Part of a small language model's weights.
Size: MLP 1344 SwiGLU, 15.1M parameters.
Training: a variant of Adam for these matrices, 5716 steps.
Each number is 128 + 24 x the weight over its row's rms, rounded and kept within 0 to 255. Layers, rows and columns count from 0. Numbers have three digits each. The size before them is the row's rms in percent of the matrix's.

# layer 2 MLP gate, 1344x256, rms 0.073, rows 100-510, columns 224-255
101:151140142090155148104111119104119148173116152130111160129116169178157103131174107160101076134154
109:141178126133122155109124100135100148078140167145152139206123107148131126158120103126120088122132
097:121106118163101164113125128110143148120113152108141125168110138144153124147170182133132108090190
098:111104124139112118126130104095121163138156083151100103136162132114142098143071125086135145128114
100:168139138109113150106137097151128069122140181132097184141133098104154133152110158171101133142102
103:131149104158169128154121167166128141146114125099118145110103114144125138109135107137079112153165
095:126145127129122141135175174128153150183075141108103133110142120130133120131157164091144103167158
103:152155161149111117104091128120115164152107162097122173138143112102111141157145136080134090096156
104:128147128153070117097165118155130113111126120152128102169136135167124121151157104159096126139143
093:085124074108142115120101142163114149132115163125073108089105126116125093118171133123114123137090
095:121113145142163088117102138163102120116117092137118144139144120163109118151061129154092150143121
099:142186125165126137103091121166106141139107137127152169145126103140152136122124125141143090155159
097:095163092092157096153107069131124133130163152150151124170156174138135085112111090133116105069138
115:137091116111117063108155139114169149139163131133173117158086160113124076140153143106118129152142
102:163095118099117123097134151146144146162115114123110142173132092122124173140139134134129139103136
098:170124154147138137126161088149137105106131091134116134131156138136141077123117142123172106102125
096:120169106133121145100157121123073158109151103128119122110191169156130153132142116138145168123132
097:088151149131146125140152181159124171119101086136115126128117174148180107136095140189109165109135
104:125117150131133082115119117116125111131146147161146157141100125176141111166103125103105107147168
101:112138065145160103112120134147124139120095182126122126090130149156124123138120132163112151095103
096:106141116148129123087080081107099155126131104121094104160103131153101134159135110100161131142144
091:147118109123128083139188092155107116147059138113108116102150127145168151125111103074147106169101
100:121134108136136131126128154107130129145153129156111124149147172164078091130118153098138052127122
095:150128140140141118181110144123104102104122162123135136137117143164122136122100149102071106166122
100:128164112116099142099143143165125115126131138122136112109139161107156125158146088127135089135093
103:098170130121142160131154148117099118132128156148108155120133146146157117161129094134155133089104
093:154161131155130158158146100133155154085129167105182118119092126132140123165075111143119100100133
096:136129157056125133104142129148139183138115131111113121144119186116123109119128102086133140113141
101:100138155143112112136156133138132109153126135138162116182111151104145149143099113137130147101129
100:135113143148105124172167100112128110148156135114142130142126167171108086119071120118141101166100
102:128160145161128120157163124134110149130137171125104104146088106178134109137119168125092142166130
107:104122077107116091126152157130143203110118130124101124086102172125134108138140137128132124140108
092:161089110149089115100099150138101158110105118117109125129161125112121130142164105088170110151131
102:154173138101111100143133127099131160151123148153114104117138086150156099176161114121150095161092
093:098149150132143110138108129089096137108161129182117083172136095128152133166135111131098147136102
102:137147106123075095102119121121123154125083113122090098070163138164130121145102117116111135151141
106:115137102117125123116164121125119137106096151136140103105141095122075180146155142103140144107124
107:144111088087133131116130141176107118108128133143121171122131124117131145150109129077163137114117
099:135132128152131102121119141157119174109106085094131159108138131130070107144113138120140147133141
097:126105116137130104098131124121134135161129129132123151140125115120102138114136121136073114137103
098:139182114115116119117154119122110115142135150120129100102133072133136111181125134119128145117128
099:133103113136089125107141142133176113125112159154165117148127119125124130117150097145120136092157
100:122158102069095130121149113122138166087116113067125140097121138124104120150120095143143108157141
108:149120134145085128108113158152135130121149139131153134150120148120101107107161125118111139158137
102:155136165124092144127137109138137126136122046147133099131124131127152108130163114094139133137108
106:169150163140121155148101101130148151133118137153161161107141118144151121136161137143095127144128
096:157113154125098116151109089183142147114104131137123096106126168156148125135075137118118154112163
096:167120147153146127131155102154086139147107138136098124132085147111152177149135144120129166129134
102:110132128115113156149137122153109142153139107125127136109129108129133161192102110056140109144120
107:130141138140117118145134167147120167149114158183153144108143101142145108164093117104112094139101
098:120124154146158154144152113142133132112104117106140175151147112171130096115130144117129119181147
104:190086135115098109099115081160113166149116113147145093163103159116105098171110123079101093116139
100:133163108106148100168098145088135157119164161135161121132138105103171122091088138146161154176116
098:132150071161108129151104122162139176110059129135084113113097154151142136115097113107123147138144
113:186139077141143147135158154131139083151092157116122133121150104109082106135137123131137108154126
112:129143114126126163103151125114101084175130128134111107138153153095155077119097133093136119168097
103:127164170110104116173125112159167086150123168158132115162092146141159152142150116126119158186146
098:142119107117087116116131146110137150115092128127134089093101144110077096134138065125141135161130
106:134150138115176145116147137132152133127088133138160127118140120073126080143132154119149108117110
095:108148129131110126078124103142124088092113122106155082164165119160126123172101103141122151146106
108:131174140125117148128155121147098099092149150166119122122124115155106148186166122136124140144139
092:132085120122129107126171120105172147188115139110133109124176102104152154151098113106141130150130
106:147130100146161139118133142129153128124120149129176128147171144094158120107145154123138130104106
102:165147117088102151142119108143140153103095128092184102155121115139098090087173176115125136130118
099:110107121155120127121076133127152156121150143169116136101122094105068149199115109114116141148102
097:108098124123143114090126089100140140112113131109114138157136156110107136117143158154101116128141
098:166125097120099132176144140121132105135105114124145153101124140131094087119105129147170109142179
106:154158117113138127123151129138101127121141104111122170102109150133160116126099170101157117096115
106:142126080145170098104153097101146158094100172136109092178129117086149179135151169142127145143135
105:159177133100088136123184136112094147149134127189116148126122174096179125126170131160176084120152
102:094088132133147126098117108144135154127118125166103089149119159124135093148129101106084120122109
099:128140087152126084149113118162132153133127124135088149160128138195113138166098154141094150108135
099:137155162130133090154109122136088060175126114164121157166127082131099085126142126153129113143136
094:135107124109147159212151075144099147168164148115145109144176161167141119165173104157123127111110
102:159127142100172124103165155148121105108136142108133108143133140119173155156133117126147169149138
102:132155100145141120093149115168176141108116123139111158110097112140108080101113117086117140160101
108:146117115181175126128136133126105088136135152095121120115133113124125151154125115097103083124131
106:138112137108074123113117129139135094154146173133164143119127133064163127125132117121107153179086
099:136122126111109136135164138164123131129120144131135115120110111174095170135125093097134106134109
101:115130153112133131121157100128115142120103108148077112138110146173107137155120185147106092148141
088:183114154136095128154114077092100152154123147107156099163135127155112125124124137116121130163126
097:165139120099119130138115134080163151117114112132131099149103093125111090143105113111167110112078
097:111130107137180113143090112156133107129134121144110132138131116126096097174145168114174154095109
102:150131125056130167163091146138101149115156137122119121086118152146150117149114109092130137081133
098:092115104095132126125138135105093119118103120141108140099132149130136140159113076140139101125139
103:125112131146145050156143102140143128099172121098125136136081181124149118131103133122133100135107
097:112163113112136111098163130152092102123102153116142141069154144108122088166141097147140108142103
092:094161118087157148143128129161126114094101182092110139106112141140181153138113117159131133085107
103:113096151107124126164096112151133130127171122149133106114125115128193123115113115093141154129124
098:089126144116145154104190151127144128105101116129085090145093135089149145139106122134192098138168
100:106131130123151125098106114179126086092139155127131079092129121121111128122118153106160134145107
101:212101121135151120129123140179079166154118173098083090102151135123154117096161116128117123122145
097:141120134119099107108176144145106113117182127136100153109141118114086134141085127081144097082128
099:151129155156102093073153153124138136119110153166121117147101159159115130166093122124130129131119
102:147146125095150115097160159183143140140175110123125140130111130130167128147144129129150127107105
097:131120122117166105145120104177130141118153111096129144125119138092095128121117118128126143136145
092:110150114169151116112111078146116109126127174136138119162179120116145140109126125100145132111122
103:106180133161142117138147142108092120119127136139156126082162099132164141146134076150167101103142
108:119140186142156088095136086161114132152113121134128157132169134108131132101096081157145116119129
099:110156112139113136111132084151182142132083114153095105161164134155122131154098129125115101101166
102:115171137114142089139152103075114145161085134122119135138117116120126105122124137136093124117149
094:153130090125103107122100110138099140174125150128077124113134111155126120154131150112104087122133
104:132138170103085136109163114115105135107135142136101129132123128161127126167136125143101143125145
106:164124147096119098122111139133074160171130125108112123160144122132107129131109114089082138131135
108:134135148119172094133178085107148127129148105156091149167100120093084144132099129131138136163141
095:085177142092153136076129117111131122078099148130109145095153098087131138155152116110140195139119
101:167126125128116115126109121113126159151102122107114122114112127125107128170125135147119131155189
091:152120153110119110105101113107106123170166146108102139146162142151154137105103068094128172108094
099:155173105147111130124168134118130119104092130162144155138116097115199121118126109144116168103143
097:141132182136126135084113152145121133137144141142115104146126123140095142120173139115142138126148
103:145108139121134117124136083125102131112123134171142107174149122105130085142119152120127111088099
100:153068154127122128173125108106111140168114111121120138133141132134211129151125108142124129096119
088:164171070108113122185109100135122164149131167143127096124137138135137131124186108114122141158126
112:116183115150136132140188168143127159131165139112133155214122101129127145155145118141102128126123
098:143132147131106102143146131158097142144117120110127145143133169167153085134096115147128154110126
095:151151140122089156120161102152136128148093146112056112138167122104120114153083127166138109133149
096:099192122136111113110147120118066119122127107137123165139141163137120103147126114113101100135161
102:127103109128115115149168177170091161151134128164141130118140101122132128128097096129144132133135
106:136134167140147146142123085145120110143108133141123119115157164128148126153123186099064110136121
105:133167135099112140109103143088112116141120128135168136102076140126136096188179143142168089078133
087:110128124143129132085166090130154109120142145112124136179140125162113154121156143124059098112180
094:134065086114127120128153104094134123120105079157074148146154159146173126120113163119170146160155
102:104114139145119135150165109162138175111119113134119176133133138141097078100129134153083101137130
094:172137145098118093140121138152139163073105107108178169120109124082105140119098113124100140154142
092:118107151122127099133148102099099115156141129112134141156135109107112132127123096137138154146118
095:151148138090135164159123127170122116131108142148171137137112160132138130122151123065118155113111
102:147141137152156121124098118114121149127130148160141109115102095104101116132118150135123175103125
103:168098165100102144088129106112109147166127153136098157170163111139106103204129113126120087136147
100:089102096188104146124127122107097112115120133124145131131104123105094129167158170166085133120134
110:178150159102137193146128109077092157118171149151097149135128109127083148162094130119102130130122
100:120155138116146111113119113109121112114179110105161150157140116127133102151199139136112128159170
102:155078169128104115104113111145121097150114141157124124162164095127108159134157106138123121141149
107:094120125143117075157081084117116112095096161098163118160146131133077091115151144147126143132129
110:143096161121127114151172135134153098121174161148118125152133117182137135133121124170126160098173
099:118088118109123132110114117147134115104133146131107115117087129175109128163127153138176125122103
103:144128120093120073111121135122147116149090105160125144128130170125122160119142103167158119171146
098:137145121098113111164169162133115147128113113116144125088154097151097143101151115103163142140112
100:122120075105095119132114108081127167124095138115117094176134116139111139161120118104126081063135
105:130134174119157112134073118110146115184140184146152144144143148134112131141124107134102111109127
108:160106110151080123152116140130103133163130111126150089170158087147187154145141138125108129100114
102:136170144136131133120132133170093134148142128134128122124157111111118156177123129151122115131132
104:115112150121059116117112162111105164130130180160117090149134112114149121159141109100117084115103
101:134143115132123154115164128080143127084173119138126144161115132092200160145141124109120121153141
105:103114126133131128129105123145148106177149155138154118142075153175161134120094078122121128157112
106:138150101132138161112124144165194094117111145147139161144167158108095109134140105178106148137117
097:109167144086123108127130132104095126136112106130129105101160136109174127115156112122093114166127
102:104112112135148081146161125081150142091109142108142115138113084130126104122148112168124149115119
103:116127151146131167157097159147092135092143180111149093132144132123097134151160133114125142145102
095:151132149097187104152089096100168141116171177145149145098129090106102077110106132118112147083096
100:151158131144121137158140100117101109144128140120161123135136157121105148132140102122114166139152
107:107138079089159177097150108088121073153109135160149143112105122158134116171102139120133133152102
097:142125149139137152159158125163143180184093171173114130127138149105193106113120138112124101098134
089:162133142172125160088084126158137137132137162178153145149175120110141119166129092092147114153169
108:121151155134138104116106131094137123147148115145091095142120170087124075105120088110132151111144
093:100156159193057085093100140149137126065115153179094106176133100178129075183123152130131139095146
092:144131109115096101085125146109117164130113113136103132137134150084178106145115089114118132160094
099:083142128107126075093126067121116137111136109124110075107137133101142128117106140109146130107121
101:091153103105104132143111134137156092130170131114123170144114152155170133181101102120165153115109
102:116143119132155124109118132096106112119092146142167122128141108136103092172150141127096111123117
099:137117094177120137106096096087101141143084144140121141157152138109167126147099126150149126155126
105:127177182105133132142123135109151145169153132121129130163111126158156084128060113152070076133173
097:140147101099148151090143153113129149172146140110084090126115133131125119141131145099120118095164
100:114107160128098156151124153101123135129144114121099110146149125119163117166116148112095147134145
107:147147110126132167066131149122115123145107137106112134130138149184112100140166107113084138116114
101:147157118107126099092122143161093150121124144101145153128148080143144142162096151124105106128148
096:129163138129119091117164133124079194102131153162128168164110150082155109138101102172108127118129
090:157115193134160142138136096120167112155139102075121139131088130127127148144106121137132131080159
099:164154080130103112146145107106169156167121122152125131119127182165113109143115125113143113110146
092:151133130155090099128114101122099148137075103141135145098112132179144133120146183158107098118111
102:086104035110133057137140139125157143107121106132104131104107170146124090120094134147124138129116
100:086179142071165097126136131127084152104126119129115112134089155077106115111146147110148117128137
101:107118104099185124133156120104182151109119137092128103133115148121153112108090102125124135143116
100:169120153123142092096099137140104116158107130134112153104154127106126163102103142102144118169106
095:133166134077162116170157117107110118133106100145097139127134146104117144162131137132176102100115
104:098118175106101125123145077126119076141128133144171135108107141103105121120092130133127128134144
100:190104178181097129131145159098125150127180163176100107128136084141113120163172121127150117086138
095:168119081078168127135150117079132147141130097073110144103081106119143097112118123145174091142124
102:145115069136111088110115165099141129148154153124153074137132095102099156150132076129109136179064
099:145121152125093139117122090118100156093082149113129127097149082112065142097131097111134115130189
101:141176114127120118104141137136078109133129139150125130085150122077114100142146117116142103164104
098:148106086146132127127127144123098139167143133093130147135150139125089148135132145150097155119149
092:162137117098118071153118115100106176134117144099129131104129153179108127141140123126140121117089
103:125123139159146109120110156118077078148078122115119110139136136075165124123121099129140094167127
095:135105104154107154099137122131116126138130193131130149138128143087123049114158065140094141107125
103:152158116098106150115101136109118129167125166140105143122135116135123126143125114090150079165214
095:129122123101125132183114095121095115140138105199127125106124130139150148107126152118110149094134
100:156128149125102075125098088125130116137155130147093135176117198154127117127123117085117117134151
097:129121132128138121127135115111085133119142124125109109167144169123146104148122076171167104135126
098:160073115138112139127148154160134146119113096106133115065095148097143115121121127167142107157130
100:119128105155121110133164158122117147138113150151134140105133125167124112147100120094151143091130
096:134145106115102114136105107120112137113121118094150128138164162096090085117155125150143130087098
094:131139109136108167089127118147093139102140113108100083119157131133119143164107124099137117124095
114:151161158095114129138128153175114117096118111124121147133102146134142110102121072136157147114131
103:118096150127114091114175102127110158100166115139125080133162153094102156105168184102114126131133
101:145143093083113085152141086153143172151113108117129168168131149148149121142097139119114098089116
097:118141120138082126133169106130071088146111171155103146128140116133149156141127114123127138113169
110:123126172116108087133129124134118115099134118133126115189115158148113097130122114155146131151137
099:115144104125161113105113116122115183126107123137118113121125155129160101138115100114105128166125
103:113141113134113117113127132128164127140121130162126163130105130108136155127117115145105116113106
101:151109138141106083092157126149153133147114111108097103155158165121161145141119128119118129130128
100:111129093124098082108120128107147125130125122121109148128148149100115093160110089165132136121162
101:125115153145122109144124124156117172152118103130083095175183116151160135105133129152119099121134
100:162141146159116103140141130150108125150077107146111131092127129147125114133121155094112130127101
092:113124109116130109176146113128137104116132147133142107159112122129116112102139148095185141145107
097:105147122120163129073155124107134081138113142135117089147172101129130157116146085131127123122114
097:115078093143139103097161162128135105143174196133130132153186094146132125159114116106104128133146
103:166115100142149096123125134120144120127119133137122133131129117123093116123120121126159135099104
101:147131141084139145147160140140126106098114120128163130156129146188081128169103117104110141144123
094:147127142138132121135130164119136104136151134142089161154138114146128116168096131061162145139153
106:119130132136130124138134082138123138127121188128121126125140129107100143106122124145128123152107
090:099074125109157133120173152137148124116135131164119062138180132127129100106168103148150148128171
106:160141080136172075148131126108159149114133125099145098107080147148114111108096128103109132107118
102:107110115119162104083134078121135117132152167163084096151129144142139131154148107058099120113132
097:110145089125168143144159123124096110140175111162146141150122130143154169101125161120120131105143
099:096108132124127121091124098113136147147121157125139165148099109111151091123105182099072082108124
098:152134135151097119092153184135117133114100149131146149132126170127144101139153141180103092117137
092:139143152130081126144133092135137166146174139122091109115149140138103113156117115129119109124133
099:151136116170110085084133122111094139155126140133123103146145154126117144112101129127134161120135
099:117125153126082100120136152112147119161119125168104096175090131169150129124127137155158105118098
092:167123159149117127142107141141139125149153153152087123134146101115138148100117124103133145095156
103:103114109119118153127124130153157217145117159128146113102131147133150126113089153151102110138119
099:084152112153131132088118076089140121159125111134105094170148170098128078162123113150131146115139
102:146107135122143119122125112146132130074137138155117127127169148112120130125166144095121116084148
097:140134143145091152150165147147111135124115144152127122134175149108112101152136163153114153149119
104:172136159060111152137113123119133098124156123168123161131154147134159128147141074143120166165143
102:099107118142121157129106147153144117172079140153119176131120100117123084127094108112114121162126
095:126126145146125130102154101106120071129081102115114149135193144127116147126159178121164122115128
097:136146153155119093123108124125133180131160163145117107143137109140132124155174139127113096124124
100:100114143113134166136121102135110134183126103145129145141118139171140155139132094148097117109163
109:112159107123134114118173137089126143128132120126174154137078159156152111102136134111114126130133
099:133112196128147146114166104128119120097111156121125148131113102127145109183163165125099138103131
095:126113123144100090141150148138114146126119116130125113155142099145115120148139131142134139120131
105:117140135125167115152118093149097099095099174134145138143156145139135168156129112120158147117136
112:137124111143100132093121110132166163100155110127140165121128127159083105112133111100108141141105
098:099106122097119132145114094118123162097134109115130122140119112093129112136112141144135127111115
095:108140151155137128122141135148130158085150135086152103153155118119116153124105145150148108112102
092:153128077071124156140136140169133173148105157112086131133135111134157094106094128130108086129122
095:156083122178118117131109121141096085109164126160152095158091141136103165096128100129113121175094
103:147117131148160148087092128114113145153116122071127133150104131106192123130133113118105118120119
102:139120113128108154161144110131129137185092147141083073130177096135140152104133127115108121135119
102:122166085131145116135087120158114133153145136114141133123089136162135140131095126130092087139167
105:126149164125132120165142130106117164079105102095106132130085147137164128113084110142126116129137
104:196110141134109127105144086123109133101130115141138112141130105122112151155113162114150111137124
103:105156105115108112128102139109138080164144153130143196161129109109125083117124143080127117149119
099:172156080144147145119137082116150159144122146156089139146142158160158144110081144070111120112171
102:128128086146104125111176118105097091102173131143084111129157102099111144163139126123167090144159
095:174148135082103086097118137128134168156078096117122129089121101129124093142099123165135104120184
098:127177129059164090100117144123111123112116126131118148085117128129128116128126142126146127156109
094:119094086150123116099130125114112142180151108126135122168127141139158144122126130084129121148108
099:079105173179121122148124126140117142168132111172142140139142146133102156122108176142139143095127
095:099156133111096085105137088182109157118117164143091132164162162118135098097097103123131131136139
104:162142113161150140098109145118133135134153164168197145158089147091141091153117124164115092109139
101:167125091111136163172132155138139135149084124083156102091141121130137101139101159150158108117117
100:129128129144150137160125090117123103127197159139165139118063122142125160113138105116120120153168
094:137155132106143133156106152152107144147159142108089106118115180114152103158090166104132117123122
112:139141165106100152134165125127169133139133108162159112100115120146148081107157125110131137107141
090:116134156105120107116163098126118159165124103144113127096108155139139116128126163148126128129124
097:121102109087118144092113119135144122121116111118096152148120100105105115134095092120138096105110
101:107122104150116130119164136121109137135125139167156122117145146121157121175171139104089143112126
089:148141109129110162115077143119126148134131148096122139115136146181096153122145148143143104149165
097:107117135137104131085120117152115156181114116144116134141102149148111142122131123105140134155122
104:144134157111084127150162134130115192120105104107103127148119153111105144128099150151138099106156
096:135125075122161158128129129197116094117108156170090145112147113089146119098136153108153140126117
095:111138114167111103146153136116092123107112137116114177136113085164059125129125147129109122178141
102:128142111136087159108123160157132113155159123131134107116102138132118084125120094136125148132148
099:109132140087126131086138140121096114130109124104140144121138138148149099160148102161171144121106
099:146165110105154173152145151120086119158119172122135129099136126135117172126126114115099114156092
093:129081129137062101094141144155120179132087083135143157142129130137097095103083132064123133104114
098:143143131140118139111170152164064118123128128088087125133140135113068138149150149131133105088146
102:144132164118082134100159106173143125156153125145152095122153136127093103137100099129099141158137
099:149127106160117081125138121119126135145098109167131117119146146108149135157108143116132095131102
101:106102119125156092102131113089130116101089134135147126105109126097118121144118129131153141136130
100:131119138114108108123147135112141129123134167177103096123170138142137139152127126066138146113110
115:150172122120127125112156154135135149155116119145115139162158146181124136149129120109127131130177
095:103094135077093101147117128123076158157154101103113127128114110091105123175130086081128130094117
101:130108134140141151122112169162078116125098097165111126082159110094144130137091110139117129150103
099:139157105098146110099137117102106116124153147140166199151153108108088137152136112121128136158126
103:115131109156124108163114122138108124157127170141142094112136144143134089133131133123161120145122
100:152088114132137131106136120115140162131115124195147137132130148118142152159177120132130116123141
100:125175121123097129137152116182111126164135162118169109123149142141183103149077158147157189176076
099:107188077145085086140143150125130140108119170169092101148138176129132127176068095117135143125166
096:138118104151093122093139147122145074168127097140144132156152135127139117130116107156113131147133
104:105090122135165118108103139122102112098121132149128130098163090139136138133155119130133117138083
101:108138113067112102125128106093110115115132149125125138113128105149100141159142123085139121134153
103:129123106099141139109139149114103128155127144101111141145098126182127121107112173152126107121091
097:149121119161114113118156143104116124112145141157131157135106139138129151089169126135161147108130
109:138139102112130137121084146133142141181108118099151131117146103111132086119134144144152138105113
097:095112182132072126139096120102117131167149146118111124153149162157107111183125091109121103104141
094:142105131148163160131116177108084137178117165109128100148138091120131171132108158084107128139173
109:140115141131107124141150106157126129126098161148098140081128156134118111136117125130143145083106
099:150122096133192138073136123145108144124150148133143119136161150135113136150147126127129115140134
105:188115085136095143143123165136139152141159152136139098181130166167082133155138088100103138126158
105:122119168186096125128135120141168088165122123153157132143131124119129086100150080152152113114122
097:118129103147148164116144130181157114159106114119148137152144193139131128106140125142119107162133
088:135174108161173127163154106131159109110145115150149133146113122104121136145112140130167080143145
099:147128114144103071121151140139135114121067167175137124166152124167147122114136077145124125128126
094:108112109089119105121145158172141140111141105113164169142142159134160108160151116146151084114104
104:140149110129124135061149128114116107119112141124127162131108108094102117144140121129131144131123
095:121123144140176129150100154135101130124090144096118141103114153140138122130115136130099130147175
093:177095137085091152112170078135140116161137121116109141164149133154101159110165157149147149149176
099:184133095097131092113129123130121143111129129138108083098138144137131118129124136139116127155133
098:167145114148111149099142139161155104140113146148109088118164128105142110110054100129127083137117
103:157121107128170138125104115109111157147114134127095113119112122111151106108074131173116096122072
098:131142152108156136143142120139167117146125133142111131112143154161135114123129095164177139119121
103:163127144139125119162123138121112153141122155149153177137145094130153122115169158106100155125118
102:161137144148094137062101114130115140124126175094128129123164130147123176174122106152148104148113
103:104125113158100137102117134160178138139090171139143137151135114152119129181101118116096124145123
109:146111174150099164151108142107124118130128149128115156116119107153142085123111126129098166129157
099:131143118111123130129161139117136156086155093104133108126150130150088122151117085123130093160126
105:123102117097092151121099120176144133123099143160150126109153149130111079182137103120125110098148
098:106113139123108092127115092121152151172079158122108132129102173122096102131118146121164175104149
092:196119145120156140156176107161121122162154126143128126113155155150137135127134134147140098134140
100:179107158126120121124189124132111149152201117115105122152155121139116141152131137084128086068145
095:119167114142116113133156150127126123128135123159124123188136123119138137097190093121090093140133
108:104116139111085120142141082110150152148121076136093139122120168144136076136112101140170161113074
097:148159132085135160154180106108114126163122135130098122162084176136133134126135119135103149129125
098:133119145116128162134149096138103135120122135135124158114134131165166153130157073142127167068109
098:126095103110117146128145112198127122162143124127069122132086145102138168123113089151160137100087
097:110093158164152102079109114162177148112117134105145092125133133124138139167144122131156143129155
098:091097133124121131124155136175133110190129115120138145147141159136104142172153111104123177097108
100:129099129104127080153138140099144151145113075149099101101140129147109100165128173139130122101086
102:123104148103146101121120122112115122086147090179124154125130123150093118144141116104133129148139
101:121117125115072112105156128094114158117163148176079125097140135155131163135118163113108094170123
104:166106163107126111109085107114118115129154157129101111193142096165168121151130156127138089095153
107:119117101132148145108111102129102137161106130125107115144152130111150129165132135157116142165102
100:105125114136140101120132113128125123191149178107082105116110150107118126158121146123137131142088
107:163165165151104116135154173141112100134123126146099146127121106195125155140150103113125130127115
095:146176120160149078143145120121107147164137154102127121071143113140116122144123095091159136104105
097:134122124147128129092100145134112091117134140142110134126156107088152135147117127104168065140095
108:201158098105133101115172138173113195146088134110112112144151111122113100108132169139131131134130
093:096109139075098108152075100126106136129134123134127114129134118156138132108130108119106132179116
107:162183142077149082126163142118142155126145152127107152117141103159127140152142107148106113142097
102:117156128101156158155169127111155143076126157132112156143114103130126155162130134096165139142168
101:106140131166138163087118137128126120098113172100101146140176161133118121173152149059108129154103
109:123153097128138112114159076122142123155123123128114111099148141120169121113166121116111155104146
094:094125126146107134116093107132091139158182156098137140154141111106176154146074097140118109091130
099:083152171143118111128121092122105130102118141072118106161129146149145118158111162157155126098148
093:154121122110108092149109110119107129103143117141131140141127167129174120157109131127170106124115
104:156162120145137163120142172134113168140112151126118151138068103122137129108116124151103107146124
096:149142160124141154111101092151134082123160138139116103113130148097136159157175043155131121143096
095:152129159132146114112111148154120157163129117140118150125116128123151142137119120121138130102102
106:150124135135118081113123121124105137143155121132183134162123118140108095128121138122135128125097
095:063163130169126161162160158156129129129141131103127131139114096141133110149101125109123119151132
094:092130087168113105124115138123094116165099123119122158136142111131136131147109073142151138133129
103:139129092145117147118117117107132141142145140149129078123119139145163101166076131166179123108142
096:122158124146082067155153150131176100062103116141133093124076124189160137122082113157140173121140
103:138078139104138131137137108112157085103173151112142132196112147153130095130107125159145136133156
094:118157135109111153162105110154077089125115169126107082118161077107108135117154138135135087115134
094:136114080091072083155123145085099138162112088145106126110099152145158121139137105114135128094122
100:134116097078120117125121141086121157141085134118092137153169160158140138129100151108153122091148
097:132110116138122118152125109123104087131126103180125109167127116158126152136153155091143140116141
093:167157136116120150075108151133112135126168116125111133157102160138167104141116177133141129171135
098:136137116145099125089116120137123100128128122135097164088145106129103148139117105121113113143170
102:132109158129104121121104140160107141180099165156144126110136130141172118119118118116111090111114
102:134158133123149109134128146117128094129110151127153113154148113121104173142150165104129147168152
098:170168131122140124101111144171122157181130170147134119170152102078117163094111114126109093149068
101:110153138147151098087125175140097144137082101138102133102132123101189102114103146186105139119158
095:104142077112126087122160122135122180146154163111106113088126122105126143124108154114181106141116
098:137112103135161131090154087116121127132126170139118134139150113084152125125105129128172081133178
107:133108108089162112104120073089133107103154153162166124091139130109085111133111140123150103075126
101:134123174118139116121116103118145093107123119098162119147134128121101061159127140156143140123126
098:113181164099163156158130109088145115148107096121124131125113150113156116147111097151097099122131
103:104118132120135155167147129137101164149128143134114112153130109127123121165144128107112123137144
094:171123144166157139121098126143107096124098123098134116146106149096154098119120085125129133102117
104:114158154113127151118062108122137119128168112165146126153122101096092120118125104132144139155123
088:127093065118118116107113134130111126113094146111154104127137136150096099193119148107128167117133
103:094143108129105071139141115117144162135160087130126141119095105102098086136083121135147088166142
098:130099100140131118124129092126110121120143156119156143150133111147131171149181131108131092129105
104:154146112138148107122118094109141073128130119146125146138112100152133168151111147104140100099166
099:146116122128107095119089153129124109163110163147169155148125162115184123125121103142132121123153
104:145126158147137104145143121103126143152106105121151139132137141178116084138114131166129141086142
106:123091086112108110114067102139136181137169104139149098144153135104138125152096123122121139104085
098:089115140110105101116135132171093129139086136150119121104093099198184129110117107099143110161155
099:134092096105200109152141107087106129069136135107086142122130111093125125150128098120091114181165
107:189122166147129142134097103091144110131157178168162151181149101110128125153119145145102147096143
102:140144122106149117101148104098145173147139153146066143138128120113126104143118150131133126115137
104:098126137100157120109112119095120110168141148116130137132149071105149145170144115132136091076147
099:149084110150124154140170126170082156159121090120164102132112156138116111146133142099121090116101
090:111122113110150095148138123142143159080163114094118118119090160136097094113109112113090161132138
100:162131149137159108094163081104118150121159098193092132167131123124107097133137129120172160102149
095:092129095124092110134099091130121129122093108183157171128124139112122138129107123102141150080148
103:174130128175144144143090150134092140105148154115060117129145137100140113153090156180077132102101
100:145109133106158138093131095136144100118110175176110115160139145106159132081112113107091151136122
094:136126070124155105127181118113110158185169164136126134147166159120125118155130139107122083143102
094:115119118124099080097148091113162164111145111097137128120146147145121128158118146097143093145137
099:135096145143127115158139109189112166165132148147120172159121133162142125187127153111150141117158
100:119147084107107105112157122092111115085137113156089159142148093137153124167172185126138047140178
099:124117085133182084129136085138148168158138126130155107119126143137137133128120090138091098127152
097:133087135100096122140151063125140095182145127150089130146147180148134107145152103123137145083151
098:116148147131171137167099127124142118144128136163137120160162122105103104164144167121109119111141
103:115082105102159124100138140101094118113131103180160072139125146177116136174158147118172127144095
102:143180132131142149124125126116119138143155105137123163131087142139136106156163157175174110122157
099:140126134120135123145122151142119159149092180125099125175145086137145134177143140116142120150114
107:153122140097133130136132157146118102115141152147186083141113099090148123129135130113203124101125
099:152104129117136115131143149165104140086139166108112131080149147149126099173134155153138116062120
098:128112107122100130108142136129080180159067152095115161119124124145151155106139137165114116120139
097:131146135107138132137149079127152182101134102133118135102129132147159127102077134101138141140169
099:166133095116145135115128065154114155146120133126107088118140137136093127139113131111125117132133
100:131153137124141143179180160142107119146114087109128058115145097114108126121104147139118133141144
101:162127121080132122112136113139101126145172119136113108146095100138111135129148119126161159110140
097:119138152127131118077123097143137096147123106151118116158106098092122112137116129130117132128126
099:148142134189126129124106148152168110138180127124106155134110101145175148150124151117136090119085
090:120113165152167138118138168152090107111151093135153134106183108125138102120107141132125168111117
091:123137131135127106151133137138107126142118143108130124171105118114148132149181138100139152107117
096:112103117142136150120124121137148122158143132130131111151117092099153165104113118138131143141118
100:151186150091126140158146128130118137131110121114185125130160132128142139112096128131104132095144
108:133160115100140145130169133156127112107111162110107097089138168086169115128119143172117130132113
104:127176159091139151119136123111157093135162105133097127143134147150127098147105097089170056120148
104:166198125162155093107128139176132117108112155105126171162109164136190095133144122152141149152120
102:135153155103166131150120117156123135155134135146079096143139123147164084130103141145081072138130
097:129153144168141129094102156116111066124167102131097134166142077110129103151130121121179152144112